config = dict(
    vocab_size=8192,
    norm_place='pre',
    positions='learned',
    qk_norm=False,
    parallel_block=False,
    init='normal',
    init_std_down=0.0767,
    optimizer='soap_variant',
    weight_decay=0.0,
    schedule='wsd',
)
Each number is 128 + 32 x the weight over its row's rms, rounded and kept within 0 to 255. Layers, rows and columns count from 0. The size above them is the row's rms in percent of the matrix's.

# layer 6 MLP down (transposed), 512x128, rms 0.0766, rows 446-498, columns 64-127
size [ 98 101  97  97  89 100  90  96 107 103  95 102  96  94  99 102  90  96  95 106  89 108 104 101  86 102 106  97 110 100  94 108 102 104  89 101 120 102 102 105 119  97  95 118  94 101  90  94  90 101 100  88  95]
[[122 153 149 154  96 145 123 115  92 179  77 128 218 174 126 105 104 114 151  72  68 105 140 119 139  96 120 157 113 138 116  74 129 116 154 122 131 144 123 116 153  98 126 158 137 149  67 127 150 117 152 128 117  92 150 103 113 125 107 191 159 129 149 127]
 [134 138 112  75 101  90 160 116 166 163  72 138 137  57 146 186 118 126  85 102 144 165 123  96 113 151  98 127 124 145 109 151 151 106 132 143 188 111  93  94 152 122 111 182 102  95 121 105  96 126  99 186 157 145 111 222 119 133 123 112 136 137 205  65]
 [130 166 154 182 107 140 134 178 153  88 146  97 132 133 148 164  97 130 205  89 103 157 193 118 124 102 119 133 137 123 191 113 157 106 146 102 106  98 159 151  97  94 139 178 137 193 135 169 160  81 114 172 117 124 109 102 159  67 123  69 163 158  91 112]
 [178 160  96 164  91 182 120 100 104 141 183 114 131 114 135 178  80 169 115 142 143 116 114  84 170  94 150  75 125 126 123 134 108 164 104 144 151 116  73 155 176 178 119 110 137  85 123 139 133 105 156  62 130 120  64 121  98 138  83  37 142 116 106 113]
 [115 156 182 121  83  98 124  87  82  94 128  91 140 157 134  65 106 182 142  98 145 171 143 110 132  75 101 124 138 104  99 148 152 131 154 152 102  78 101 138  94 115 115 110  71 142  68 102 119 100 152 137 148 167 103 162 117  93 109 125  59 115 117 100]
 [122 142 133 145 102 110 145 169 142 130 110 125  57 176  96 123 144 107 117 140  97 111 181  96 159 133 133 119 100 178 125 149 156 214 121 145  86  77 138 131 113 111 144 176 104 143 101 146 135 149 158 111 104  86 185  79 161 145 137 133 109 121 133 162]
 [163 122  93  76 126 128 127 149 126 154 127 171 162 121 103 115  78 136 156  86 159  80 105  87 157 140 114 167  97 201  87 115  98  98 179 193 189 118  96 103 116 177 160 128 123 165 187 105  72 144 110 126 135  98 107 140 139  98 107 109 109 132  82 159]
 [146 165 147 131 166 140 132  81 131 124 133 183 139 156 147 130  76 153  75  74 156 141  93 143 167 168  95 124 112 137 178 121 123  82 144 149  81 107 136  73 108 135 186 175 141 101 108  85 145 117  82 179 176 136 163 110 132 155 146 119 133 149 129 158]
 [169  43  95  78  73 143 183  93 116 178 172  99 152 140 142 121 100 180 131 102 110 114 140 152 141  95  66 142  63 139  83 138 134 154 134 105  93 108 163 103 122 147 110 101 114 188 120 129 106 190 142  65  82 147 105 154 109 109 158 162  66 152 120 113]
 [157 195 107 110 114 150 134 111 153  75 117 125  83 114 117 149 117 113  98 124 139 182 107  68 143 141 115 111 123 141  89  72 121 113 152  89 125 142 156  85 127 141 149 127 128 128 136 116 134 104 102 202 117 131 134 124 138 122 130 188  96 168 139 148]
 [107 157 137 175  44 101  60 100 130 142  83 158 109 163 113  72  91  74 137 137  66 147 160  68 112  91 111 113  94 108 139  98 135 119 140 145 183 141 121 120 112 148 113 120 120  96 146 208 120 109 122 119  68 119 107 141 154 108 122 181 123  75 195 137]
 [104 116 131  82 186  87 140 156 138 136 136 139  93  81 103 156  67 125 119 139 126 161 103 160 119 138  90 112  92 167 134 125 107  78  57 128 137 181  91  96 160 144 182 104  79 147  72 101 129 159 101  64 127 138 150 123 162 138  80 187 127 102 165  93]
 [140 145 114 140 141 101 141  93  80 103 119 175 111 144 115 123 126 154  51 125 154 157 120  85 100 142 152 131 147 134 119  84 148 131 128 166 151 201 131  92 157 207 120  98 113  91 130 155 151 186 181 121 135 103 162  89 128 118 139 128 128 108  83 153]
 [110 163 154 104 137 124 151 195 143 110 108 116 129 158  92 104 142 163 118  81  75 159 115 175  91  69 163 105  84  94 174 150 115 117  28  68 133 148 184 120 176 109  76 160  97  50 151 131 153 142 119 134 149 126 111  72 128 102 154 195 140 117 149  92]
 [129  91 151 167 101 138  99 122 141 153 146 140 199 122 150 151 186  98 196 195 106 160 116 124 112 141 138 109 156 113  73 119 121 129 101  91 122 146 127 142 220 109 152 139 151 167 198 153 133 169 139  67 145 146 119 163 135  71 110 173 137 124 121  94]
 [135 116 116 115 146 155 159  91 140 108  94 128 176 165 147 122 128 131 152 136  89 168 101 175 120 143 137 202 124 114  93 116 104  94 120  52 147 147 217 132 186 189 109 132  76 123 130 137 107 136 133 158 138 220 163  88  86 138 140 110 172  42 130 151]
 [147 149 114 162 152 121 156 120 183 109 107 125 132 107 128 121 142 136 105 131 148  97 167  91 106  76 129 174 169 131  90 129 113 147 107 207 126 119 190  90 126 199 100 166 177  84 102 123 131 110 107  53 115 117 130 140 104 124  80  45 124 128 173 112]
 [148 135 133 111 150 158 121  12  97 146  83 111  88 141 114 155 147 118 137 128 121 125 109 157 216 158 161 141 145 208 106 149 133 136 123 136  84 109  88 118 182  55 132 140 146 156  67  97  73 139  72 133 141 112 139 140 174 147 159  99 107 130 185 160]
 [140  89  75 112 161  79 141 156 214 147 107  73 101 118 101 116  92 144 156 117  84  88 135 124 137 169 149 110 161  88 147 162 121 174 138 112 108 112 118 139 137  82 112  71 166  74 149 106 110  68 123 113 121  66 106 161 103 109 115  81 174  91  57 145]
 [ 84 200 148  99 115 171 162 104 118 101 119 194 144  91 142 119 117 159 157 121 139  74 145  69 116  47  86  93 122 118 178 117 128 141  92 115 111 107 204 148 132 144 143 126 119 154  95 138 113 157 146 116  76 112 137 124 185 218 113 161 131 122 110 181]
 [106 128 124 119  84  91 185 122 122 122 170 134 103 106 180 117 114 157 131 153 126 149 139 112 192 155 147 172 136 113 144 113 123 118 113 176 116 140  52 138 108 177 120 101 167  61 112  57  70 127 170  94 141 124 155 209 115 198 138  93 118 117 141 157]
 [131 165 128 180 129 148 179 128 134 101 108 137  85  66 128  69 135 100 147  86 164  95  98 161 130 140 104 143 146 106 142 120  82 185 102 136 120  94 164 152 165 135 110 125 133 102 122 100 149  31 117 182 152 119 105 116 147 160  53 156  92 118 123  61]
 [ 97 142 131  43 138 158 116 143 165 133 104 177 100 156 114 101 149 176 133  84 109 147 106 174 128 178 152 122 143  91 116  95  67 105 122  34 122 156 147 124 165  83 149  93  93 129 181 165 203 128 173  88  87  68 111 133 170 110 195 151 115  90 135 191]
 [152 175 176  88 188 138 137 106 166  96 161 162 122  71 109 165 146  72 154 181 136 168 125  77 128 158 144 128  96  72 102 107 162  98 120 154 175 151 115 196 121 120  91 129 131 140 147 189 106  68 179 111  94  84 107 129 123 130 143 107 135 217  91 167]
 [122 151  60 116 141 130 172 131 123 130  81 143 126 144 183 110 141 157 148 113 138 119 215  47 157 136 108 127 120  90 129 110  73 153  75 147 168  98  28 135 130 105  52 188 113 111 122 125 144 151 153 161  94 114 103 165  90 121 138 116 138 130 129 165]
 [163 131 150 150 132 140 187 111 123 101 198 155 228 144 115 144 148 131 132 139 160 135 139  95 152  92 108 150 154 120 155 103 149  70 173 166 128  89  90 150 133 174 155 155 121 178 137 110 178 110 118 150 114  73 155 177 160 114  81 168 121 115 121 164]
 [170 107 104 178 139 135 134 113 175  97 156 150 162 109  84 139 110 148 141 181 150 128 120 132 147 102 126 151 111 137 143 186  64 111 143 161 189  98 150 117 167 113 151 155 123 143 132 145 140  76 104 114 173 142  99 143 172  94 103 123 114 178 176 177]
 [ 98  88  83  98 151  87 154 116 158 130 144 156 133 136 130 187 142 140 134 171 115 117 137 104 143  85 110 106 109 124 123 206 154 131 148 125 129 149  67 155 138 141 117 105 149  90 106 169 100  72  90 100 141  87  64 118 145 159  40  93 176 162 119 132]
 [100 141 211 105  99 114  65 156 117  48 127 151 117  84 151 119 127  92 125 105 160  69  96 111 100 133 100 159 133  98 147 152 123 118 142 160 157 116 174  91 150 104 139 147 140 131  91 172 134 151 132 204  69 108 157 115  76 152 115  92 114 111 155 137]
 [ 91 139 143 182 143 105  80 137  96 122  82 118  85 157  83 157  84 108 175 139 123 121 139  84 149 149 126 129 112 126  61  72  86 133  65 111 150 177 165 206  70 149 154 155  80  77 119 144 144 103 170 170 134 186 119 101 114 115  96 120  90 143 124 129]
 [170 159 172 185 121 189  90 106  69 118  78 138 120 180 104 123 140  71 110 150 123 117 137  65 136 143 115  83 155  98 203 151 135 119 112 135 130 144  95 127  86 119 144 139 101 151 102 238 120 157  81  84 150 179  56 161  82 140 168 133 143 143 108 144]
 [153 145 160 129 119 106  93  91  98 111 132 118 131 104 111  48  48 137 152 113 102 162 192 128 126 107 143 172 139 115 101  94 139  87 106 210 153 135  75  79 191 113 161 158 137 169 143 121 133 113 114 106 169 156 150 172  51  84 116 118 136 124  52 124]
 [140  85 127 151 127 137 117  81 128 109  81 170 113  60 113 140 142 144 122  76 194 186 106  80 168 132 109 101 111 131 135  97 136  71 147 142 118 153 118 138  94 119 159 120 111  93 108 107 119 165 172 128 133 164 156 187 136 133 146 147 141 132  72 169]
 [122 174 128  49  77  75 134  93 119 105 144 130 135 175 176 215 155 103 142 149 139 140 118  93 135 240 115 120 148 140 133 133 102  77 107 131 195 144 103 104 138 161  97 177 127 177  90 110 111 110  90 173 123  96  90 111 116  87 180 105 137 169 152 148]
 [149 124 168 150 110  61 168 106 100 118 106 117 148 103 159 129 105 166 128 121  89 190 151 128  93 131 123 128 139 122  51 119 134 126 116 135 129 171 111 184  70 155 127 127 133 152  67  92 118  76 122  50  90 157 116 174 121 138 154  96 169 132 109 156]
 [114 166  87 106 151 190 116 123 101 129 156 130 112 112 111 136 170 109 146 139 104 127 114 141 119 160 121 173 172 119 131 136 104  99 139 136 119 159 117 103 106  76 150 123 149 132 130 132 112  92 151 112 124 124  99  89 111 143 161 110 105 146 135 158]
 [105 145 134 120  82 191  82 124 115 102 179 183 160 143 112 159 131  87  65 137 129 135 135  88  36 137 174  91  66 167 140  77 117 185 143 154 143 127 141 108 133 139  90 197 192 147 126 123 119 108 125 160 124 108 139 126 132  80 129 107  88 123 126 127]
 [162 110 113 102  84  95  91 127 122 215  83 141  97 103 154 158 109 108 170 171  96 135 155 120 130 144 138 143 143  94 184 170 117  88 124  90 147 144 164 112 163 218 112 146 127 125 114 156 199 127 108 130 103  72 128 136  78 117 158 180 172 116 130 115]
 [166 104 195 141 176 104  94  71 135 111 134  85  75 101 140 173  88 133 141 119 120 157 119  71 167 133  99 140  54 141 133 146 130 167 163 148  91 127 156 147 120 150 171 144 161 123 122 162 150 165 114 122  87 151 134 132 188 135 101 121 115 142  83  41]
 [111 133 152 134 130 195 139 123 161 199 166 140 117 124 122 145 126 144  80 155 143 135 107 125 129 171  99 132  97 229 180 134 109 108 115 178 165 130 118 103 104 155 163 143  94 152 161 106  95 131 135 152 127  79  91  86 116 150  95 119 142 175 131 137]
 [110 126  83 131 116 164 112 157  84 193  71 163 148  81 123 127 105 184 191  93 128 159  62 106  90 106 116 124 136 126 140  95  97 141 111 110 146 111 127 131 160 138 119  50 200 165  99 152 110 137 120 142 131 162 115 196 136 150 151 102 119  47 140 102]
 [203 104 130 140 118 148 160 169  60 173 168 132  86 152 104  91  85  66  57  87 185 116 148  76  99 139 102 102 121 157 190 124 133 159 114 160 170 108  93  98 112 115 106  98 105 163 118  75 154 113 191 129 130 107 139 132 127 140  92 173  79 157 196 125]
 [115 216 145  98 142 112 115 114  82 118 165 122 168 149 153 138 194  70 172  84 162  75 141 104 137 171 108 132 142  76 157 126 127  82 117 133 142 122 113 105 154 159 159 144  53 156  82 123 112 147 114 110 119 194  96 102 188 109 126 191  89 136 133  94]
 [125 123  99 138 122 161 137 113 192 134 193  69 129 143  93 110 164 110 156 133 138 144 117  95 102  94 119 112 162 131 103 187  81  72 105 123  98 114 194  93 104 108 173 145 136 110  95  70 145 121  82 119 102  78 106 123 138  58 156 176 163  94 178 106]
 [154 113 160  88 132 112 154 119  59  60 101 121  93 161 124 120 195  94 154 105  54 123 102 121 129 132 124 133 105 132  86 114 135 153 158 108 169 129  74 109 193 128 153 184 186 207  84 129 127  69 125  93 132 145  89 104 118 100 113 134 126 185 134 121]
 [130 147 118 121 117 152 124 152 128 103  92 121  80 188 129 166 121 121 122 159  93 142 131 118 112  60 152 175  92  48  59 141 106 131 203 157 176 164 145 147  96 148 124  87  75 129 142 169 124 117 117 112  62  94  86  86 146  90 138 109 155 108 164 114]
 [124 115  81 151 116 100  92 166  85 159 164  83 144  87 138 157 111  54 140  92 179 113 101 101  92  23 126 189 148 132 155 127 147 135  92 183 115 132 140 163 154 154 118 125 138  75 142 133  95 133 181  89 140 135 117 157  98 122 134 123  91  53 135 153]
 [140 137 191 160 100 154  86 131  94 156  70  68 181 161 150 143  92 120  81 112 169 149 103  92 140 128 179 160  58  68 140 175 132 159 163 135 121 165 110 127 109 173  96  96 142  92 170 136 109 143 126 126 162  85 139  90 130 127 135 117 138 162 200  98]
 [147 119 141 104 121 179 155 102 121 130  90  88 119 165 128 147 161 124 141 121 121 154  66 111  90 139 155 139  71 153  93  97 179 129 103  35 153 145  93 136 195 144 144 103 132 122 140  87  97 113  98 139 123  80  93 144 103 141  71 133  37 125 181 112]
 [182 141 153  89 133  90  77 187  62 140 120 112 129 123 141  59 138 140 133 184 125 183 122 115 118 184 132 142 188 123 150  93 112 202 157 164 174 145 151 140 152 161 110 113 141  92 140 152 123 118 174 122 186 104 123 108 159 153 109 121 127 161 133 146]
 [104 174 113 116 154 136 105 165 138 120  64 154 150 116 121  67 137  80 114 147 132 116  98 116 169 137 126 121 128 109 200 130 135 120 139 110 118 145 133 111 169 134 118  55 160 145 100 109 155 138 137 134 140  65 125 143  96  71  87 140 139 163 111 164]
 [113  94  70 120 151 130 117 145 132 148 147 136  37 112 203  91 127 111 130 138 122  83 116 206  80 167  84 144  97 199 149 147 121 153 142  80  81 107  94 140  91  99 127 119 150 107 155  82 102 125 119 134 138  71 151  86 112 113 130 126  85 139 170  74]
 [128 143 168  76 141 126  91 177 184  98 137 152 161 133 116 103 134  99 162 132 129  63  98 145  64 119  81 186 165 109 180 152  71 131 134 111 120 155 164 150 141 145 122  88 165 112  83 131 129 144 149 117 161 134 138 134 117  88  82 136 118 194  97 112]]
# layer 6 MLP up, 512x128, rms 0.0767, rows 447-498, columns 64-127
size [102  98  97  97  95 102  96 104  99 100  96  97 100  97 106  96 100  91 105  96  96 105  91  93  97  94 102  95 100  93 105  99 102  93  98 114 104 105  98 117  98  98 111 100 100  92  92  92 108  93  84  97]
[[145 104 197 161 121  95 158 130 142 130 109 127 114  76  84 145 136  96 149 145  81 133 147 145 235 166  86 121 148 160 162  96  26 125 153 167 154 122  91 111 162 139 108 165 153 168 136 169 162 121 144 134 147 151 167 157 165 128 141 137 149 140 113  76]
 [116 101 146 211 135 156  66 179 104 126  92 113 154  91 160  87 175 113 106  64 180 122 165 192 116 120 160 108 133  95 133  94  79 133 132  87 106  86 107 116 129  99 117 129 182 112 191 122 109 154 156 100 159 132 117 109 151 141 154  80 189 154 201 125]
 [188 155  31 106 126 103 173 126 214 125 148 185 132 145  85 144  84 103 146 170 135 105 160  99 101 126 109 144 121 113 127 154 149 134 128  85 121 134 144 187 124 139 134 105  98 127  72 124 146  78 129 138 149 180  70 144 114 152 112 113 161 172 173  96]
 [129 105 120 120 182  93  89 142 122  98  72  66 157 130 156 109 192 150 135 123 145 103 127  94 127 142 112 133 124  95 208  85 128 134 178  96  70  84 138 184 125 115 164 118 166 152 101 163 188 117 116  92 199 134 163 106  65 129 131 134 134 134 175 117]
 [141 132  82 106 109 172 146 106 147 108 118 146 154 101 127 152 142  99 109 154 134 185 177 217 151 107 145 103 165 109  77 175 153  95 127 176  98 124 112 114 132 126  83 120 175 176  54 160 121  71 136  83  98 151 103 151 112 123 108 136 108 138 130 130]
 [ 84 144 156 126 136 129 175 161 106 102 138  77 169 116 132 111 158 112 134  89 133  95 171 162  77 142 118 112 146 137 111 165 163 165 136  91 135 141  77 130 120 143 136 180 105 126  90 126 188  84 127 111  80  88 190 115  63 128 142 123 136  76  95 110]
 [109 108 135 145 129 106 113 156 171 136 133 145 111 105 125 194 165 135 184 148 115 125 161 132 119  81 108 134 164 113  82 108 114 184 110 172 117 111 115 182 151 142  91 136 160 190 155 153 140 115 135  99  98  77 122 125 118 142 136 174 120 162 170 104]
 [113 118  92 180 169 115 142 183 105  75 140 142 157  47 142 126 148 129 132 194 103  98 140 155 152 116  67 143 109 146 202 172 111 116  94 158 182 108 124 158 120 101 103 113 190 116 132  78 127  88 105  44  88 150 122 197  83 190  97 126 147 102 129 177]
 [110 102 139 105 114 117 151 127 114 136 116 131  53 141 103  89 145 120 121 127 101 203 141 228 165  97  93  99 183  81 110 131 146  99  94  56 138 119  80 176 136 103 123 158 152 150 129 172 161 130 141 113 195 124 167 156 114 163 144 107 115 123  97 136]
 [102 164  94 141 141  84 120 151 109  91 112  76 166  93 129 145 160  89  93 167 133 101 127 147 167 129 100 116 136 125 156 145  82 117 106 144 178 105 102 142  58 169  76 131 169 142 104 129 130 135  58 187 185  92 138 113 147 151 114 127 132 178 144 147]
 [ 70 110 138 151 125 129 105 110 139 161 102  98 180 166  70 124 108 139 130 140  92 127  90 192 126  75 125 141 138 145 182 197 121  88 148 104 132 143 150 112 166 140  96 121  98 125 103 163 176 112  87 133 152 130 104 115 126 179 120  83 160 131 113  88]
 [140 118  87 101 149 182 152 124 190 134 160 122 140 105 102  80 113 129 179 142 113 174 112 173  86 138 119  39 140 166 150 134 117 104 118  66 126 124 123 153  98 119 118 199 143 106 142 114 166 162  68 103 140 176  48 161 101 102 118 124 201 102 141 161]
 [154 133  85 140 106 140 155 171 133  91 123 172 130  79 169  98 204 114 176 156 127  81 118  68  99 130 113 122  82 124 181  83 135 151 188 124 183 135 121 105  96 151 157  90  78 102 139 112 114 135  59 119 143 115 153 121 119 204 132 163 163 115  84 170]
 [ 74  93 120 130 149 112 111 143 102 187 156 149 125  86 108 136 115 101 182 185 121 121 108 134 130 108 121  49 133  86 163 182 112 130 188 129 139 153 142 125 155 143 133  99 117 120 154 112 148  90 165 130 115 100  98 117 177  80 123  86 162  68 196 108]
 [159 143 145 104 115 109 161 116 121 165 121 149 168  78  70 131 142 149 168 104  94 161  91 177 187 128 108  74 121 102 165 193  63 133  85  87 160 132 183 191 167 175 136 114 179 146 149 165 119 106  75 103 135 119  86  63 142  71 160  81 162 123 121  92]
 [141 151 159 160 148 121 172 151 164 149  91 100 120 145 158 125 175  92 160  90 139 104 136 101  96 100 149 105 139  93 104 113  97 176 140  87 106  57 178 103 103 108 176  82 120 114 175  88 175 118 123 113 140 122 129  92  81 172  87 134 221 163  62 125]
 [148  57 147 149 108 168 154 154  92 118 135 128  85 194 145 163 163  57 108 193 120  94 116 153 154  98 114 100 108 104  56 105 130 104  69 140  70 122 136 122 136 123 111 126 106 106  84 110  98 104 156 139 114 158 145 132 124  98 152 147 158 114 127 137]
 [119 133 150 162  98 168 143  94 137  91 160  88 158 160 159 159 189 138 105 150 171 123  97 161 125 105  81 189 121 128 118 114 162  77 113 192 141 149 110 136  79 124 106 157  76 144 109 179 157 179 178 131 100  95  72 122 178  87 126 118 123 150 150 110]
 [151 103 136 157 112  84 179 125 147 107 173 141 153 140 123 160 113 139 181 146 125 122 187  99 139  99 124 113 150 117 105 169 165 137 112 115 143  58 123 122 184 156 139 140 103 114 111 102 109  66  50 121  61 134 123 105  83 139 165  79  97 190  96  98]
 [133 152 156 124 123  97 155 113  93 163 199 102 167 132 123 133  99 128  38 113 149 158 166 105  97 126 165 153 161 112 205 103 101  77 114 152  92 108 133 117 127 165  98 108  87 127  82 149 192  98 125 111 142 137  89 102  92  90 156 106 101  70  85 118]
 [132 131  91 130 164  86 148 128 128 196 164 139 138  93 104  97 153 128 170 118  78 114 112 174 167 143  77  98 116 112  75 200 151 146 120  78  98 149 139 139 145 116 123 148 175 128 141 187 151  73  73 164 128  82 146  88 101 140 176  84 112 175 114 140]
 [119 131 121  96 111  98  74 141  65 125 168 169 159  92 156 136 156  71 134 106 147 102 126  69 105 164 171 117 142 197 147 105 122 165  95 100  90 166 165 113 140  70 112  87 145 143 176 106 118 132 194 130 124 175  87  43 146 109 151 111 141 167 145 110]
 [114 152 147 102 100 109 119  89 138  77 207 156 148 122 103  60 135 136 139 108 150 178 106 151  96 130 135 104 125 100 156 150 132 136 126  99 167 150 161 156 138  53 151 144 163 164  78  52 141  95 103 115 154 134  81 149 123  63  94 164  69 164 126  69]
 [133 116 111 142 103 101 160 130 120 152 153 119 160 123  83 143 164  91 135 112 117 127 110  98 104 105 157 194 157 159 107 129 173  52 119  76 142 134 145 117 129 144 144 188  88  83  65 112 145 160 151 120 111 132 118  60 121 126 122 127 126 109 108 138]
 [108 115 115 115  54 125 172  87 126  87 144 175 143 132  69 121 121 116 129  95 100 128  90 100 171 100 101 168 106 161 172  59 146 111 151 106 137 145 139  85 168 143  95 142 175 139 107 144 172 171 160 153  97 112  34 137 130 139  94 125 125 183 183 132]
 [169 140 137 138  53  69 125  83  89 103 135 127 151 143 134 149 142  77  83 147 119 126 117 138  80 102 116 151 154 172 151  77 150 104 189 132 105 156 160 131 125  58  85 109 127 140 106  73 137 152 174  76 193 136 108 100  32 150 128 146 159 180 180  86]
 [192 147 113 189  47 131  99 115 137  98 174  85 140 170  87  94 142 173 182 135 123 160 104  73 148 128 128 157 164 121 127  99 145 134 147 146 124 122 146 183  98 153 144 185 137 211 158 130  88 125 128  67  49 146 133 177 133 162 151  78  98  66 103 108]
 [141  97 133 185 128 157 151 114 106 112 100  92 108 134 155 185  91 125 100 121 142 133 163 142 110 132 140 115 120 173 179 119 107 136 121 101  70 170 192 106  54  88 133  99 127 150 116 134  75 130 113 151  97  70  93 173 102 114 153 138 154 170  77  98]
 [108 145 117 131 146 204 143 121  93  86 136 153 156 199 103 139 152 191 164 142 187 107  60 207 127 120 102 143 104 120 110 111 163 105  90 105 118 169 106 115 132 123 122 129 134 109 110 156 133 134 142 136 177 153 160 151 178 116 184 133 126 131  91 168]
 [ 96 183  66 131 109  87 183 116 194 169 131 116 127 145 145 180  95 120 135 132 108 120 142 163 160 129  96 127 161 134 119 141 125 131 104  67  71 121 120 122 122  85 150  69 136 115  62 101 129 107 111 128 123 109 125 129 142 137 143 179 149 160 139  97]
 [175 134 143 102 136 140 135 135 133 117 144  50 139 114 185  54 122 140 127 129  95 130  59 140  95 110 154 127 159 119 117 140 141 137 129 127 147 109  93 156 112 180  94 126  67 173  97 129 144  67 146  84 116 151 153 120 127 118 173 120 155 169  51 177]
 [129 123 195 101 139 170 116 145 124  91 177 153 111 154 144  72 116 142 120 119 178 115 158 155 119 128 165  71 192 127 114 168 127 167 118 104  76 124 100 109 109  96 118 120  55 159 160 147 162 114 140 174 112 187 134 107 136  94 124 107 137 193 144 196]
 [124 137 144 115  98 181 160 160 162  70 169 116 167 109 138 168 101 103 153 106  79 153 136 107 162 177 134 117 171 147 129 135 122 118 110 145 146 144 136 138  97 108 124 132  85 131  66 138 118  67 156 160 139 129 213 140 135 137 136 131 129  93 175 110]
 [154 120 107 146 103 162 100 138 117 100 164  76 164 132  99 159 163  90 111  75 193 119  84 181 192 106  90 130 160 151 157 120 146 143 111 126  95 103 133 167  95  78 119 146 146 128 121 108 108 163 122 183 130  73 177 131 151 111 118 142  94 165  83 122]
 [141 139 104  84 165 182 142 106 104 190 154 189 164  65 120  88 137 194 130 158 112 177  88 107 129 133 127  94 125 123 116 125 166 101 117 162 126 150 122 115 116 105  64 124 145 120  86 118 156 102 123 164 116  51  90 144 125 150 119 166 145 152 112  89]
 [124 134 118 156 169  91 152  73 148 164 159 157 155 148  67 120 143 111 178 111 117 116 152 125 117 126  87 152  97 175 131 125 104 151  94 158 104 129 133  74 176 127 114 110  79 117 103 141 140 111 100  80  95 118  91 173 133 175 154  95 125 206  90 141]
 [153 162 146 110  70  84 179 160  97 109 159 147 182 134 125 127 118  72 119 158 169 110 147 103 111 130  90 102 142 139 167 120 187  98 118  84 192 122 149 124 113 124  84 153 124 109 157 123 159 135  55 172 190 113 143 171 112 143  87 112 100 133 148  92]
 [150 101 125  98  64 174 141 154 120 130 151 124 180 106 126 140 159  66 137 146 120  98 156 119  92 165 144  74 106 101 134 129 223 105 132 154 129 164 141 126 134 128 141 145  70 141 138 164 121 176  93 124  87  93 123 163  64 105  97 116  99  81 146 192]
 [116  92 123 129  82 158 166 150 114 110 102 162  80  92 152  94 116 122 146 159 140 204 120 188 145  93 115  99 161  78  99 133 110 159 143  91 156 114  75 146 116 138  78  77  86  91 150 126 186 137  69 103 108 120 120  95 109 139 170 146 150 142  88  86]
 [147 151 106  87  99 114 138  68 105 192  55  85 153 174 137  74 176  94 196 113 161 132  73 166 119 145 115 139 102  73 199 113 138 126 128 140 121 130 133 148  83 109 133 145 112 153 167 158  56  99 146 132 151 140 129 162 134 140 153 172 102  81  86 106]
 [106 174 110 102  99 165 144 150  84 103  71 136 100 148 156 139 134 174 183 108 166 106 120  92 117 103 106 175 136  61 178  85 115 144 216 160  98 131 144 162 149 148  95 157 117 174 128  95 115 151 138  53  87 138 133 113  73 163 133 124 186 105 145 117]
 [144 119  88 153 140 124 119 175 149 154 130 113 164 120 148 104 205 124 133  95  43 100 125 120 108 147 142 128 104  92 157 103 136  83 122 132  95 129 107 137 113 114 130 177  59 102 117 129  64 131  97  41 106 112 120 134 175 140 130 140 121 173 158 191]
 [110 129 106 164  72  99  75  70 192 145 138  74 147 185 125 141  97 111 132 126  88 159  90 141 112 120 113 122 133  80 197 107 146 159 101 138  93  95 148 104 129 174 148 168 122 169 174 110 159  98 181  96 119 170 131 123 117 118 129 159 112 102 127 100]
 [128 120  90  74 163 149 111 132 114  86 189 136 122  90  91 127 136 156 141 173 150 101 113 120 131 128 117 120 130 131 155 131 135  79  85 152 126 146  99 169 148 174 107 141 168 108  93 173 153 128 208 159 166  97  88 168  68 171 201 155  99 153 147 173]
 [137 157  92 114 110 182  87 142 144 120 213 104 157  81 144 183 130 136 161 144 109 148 137 111 112 141 104 110 155 182  99 149 135 130 151  88  97 103 130 169  39 138  79  62 108 121 135 104 145  83 176 101  92  94 110 105 147 133 114 183  70 101 120 101]
 [128 175 147 173 124 211 146  48 132 127 146 191 124 150 113 139 129 169 125 147 129  32 124 114 113 183 127 116 127  90 121 137 119 180 124 103  69 128 147 159 129 107  53 122  94  98 134 154 150 126 134 138 154 185 114 121 201 130 116 132 139 156  87 142]
 [136 128  98 116 150 119 157  84 111 139 143 105  88 130 123 189 152 215 133 159  66 117 152  95 122 117  98 128  83 182 133 124 103 118 111 139 109 113 156 131 124  98 105 138 116 150  91 147 148 119  90 116 166  92  88 230 143  96 106 117  75 140  80 159]
 [ 95 144 145 149 102 128 106 132 194 142 161 113 159 127 125 161 121  74 137 134 150 121 161 128 112 144 126 163 174 138 168 145 143 134 170 139 125 151 128 115  66 123 124 192 140 114 198 151 169 126 104  40  84  58 137 150 169  80  65  84 194  84  66 116]
 [169  80 133 133 117 121 146 136  88  97 132 128 156 130 194  75 150  72 129 131  79 131 139 111 106 218  78 141 124 126 139  77  97 109 120  94 159 112 133 140 137 164 100 112 165 136  71 165 190 116  83  81 177 111 152 161 111 162 130 150  52 127 141 167]
 [148 128 125 147 131 121 122  64 131 193 122 122  90 109 171 111 189 134 174 103 152 117 183 144 171 163  83 125 109  97 105  87 136 151 147 151 115 176  90 129 107 151  75  96  99 136  88 156 177 144 133 113  98 132 104 145 104 182 133 145 159 180 125 146]
 [141 187 116 143 126 144 155 175  77 108 145 119  95 124 132 139 142 133 105 129  77 166 199  61 132  89 134 121 105  86 109 116 163 100 156 134 130 145 133 139 151 122 152 145 181 172 120 105 176 114  83 127 131 104  90 110 111 148 139 147 110 101 198 100]
 [143 143 136 139 112  73 161  85  81 167 198 116 140 180 176 100 191  73 171 125 124 137 166 113 171 101 129 161 117  89 127 124 101 174 154 108 102 146  54 131 152  87 120 122 147 129  53 115 136 118 112 153 100 115 136 123 120  78 172  84 100 117 127 108]]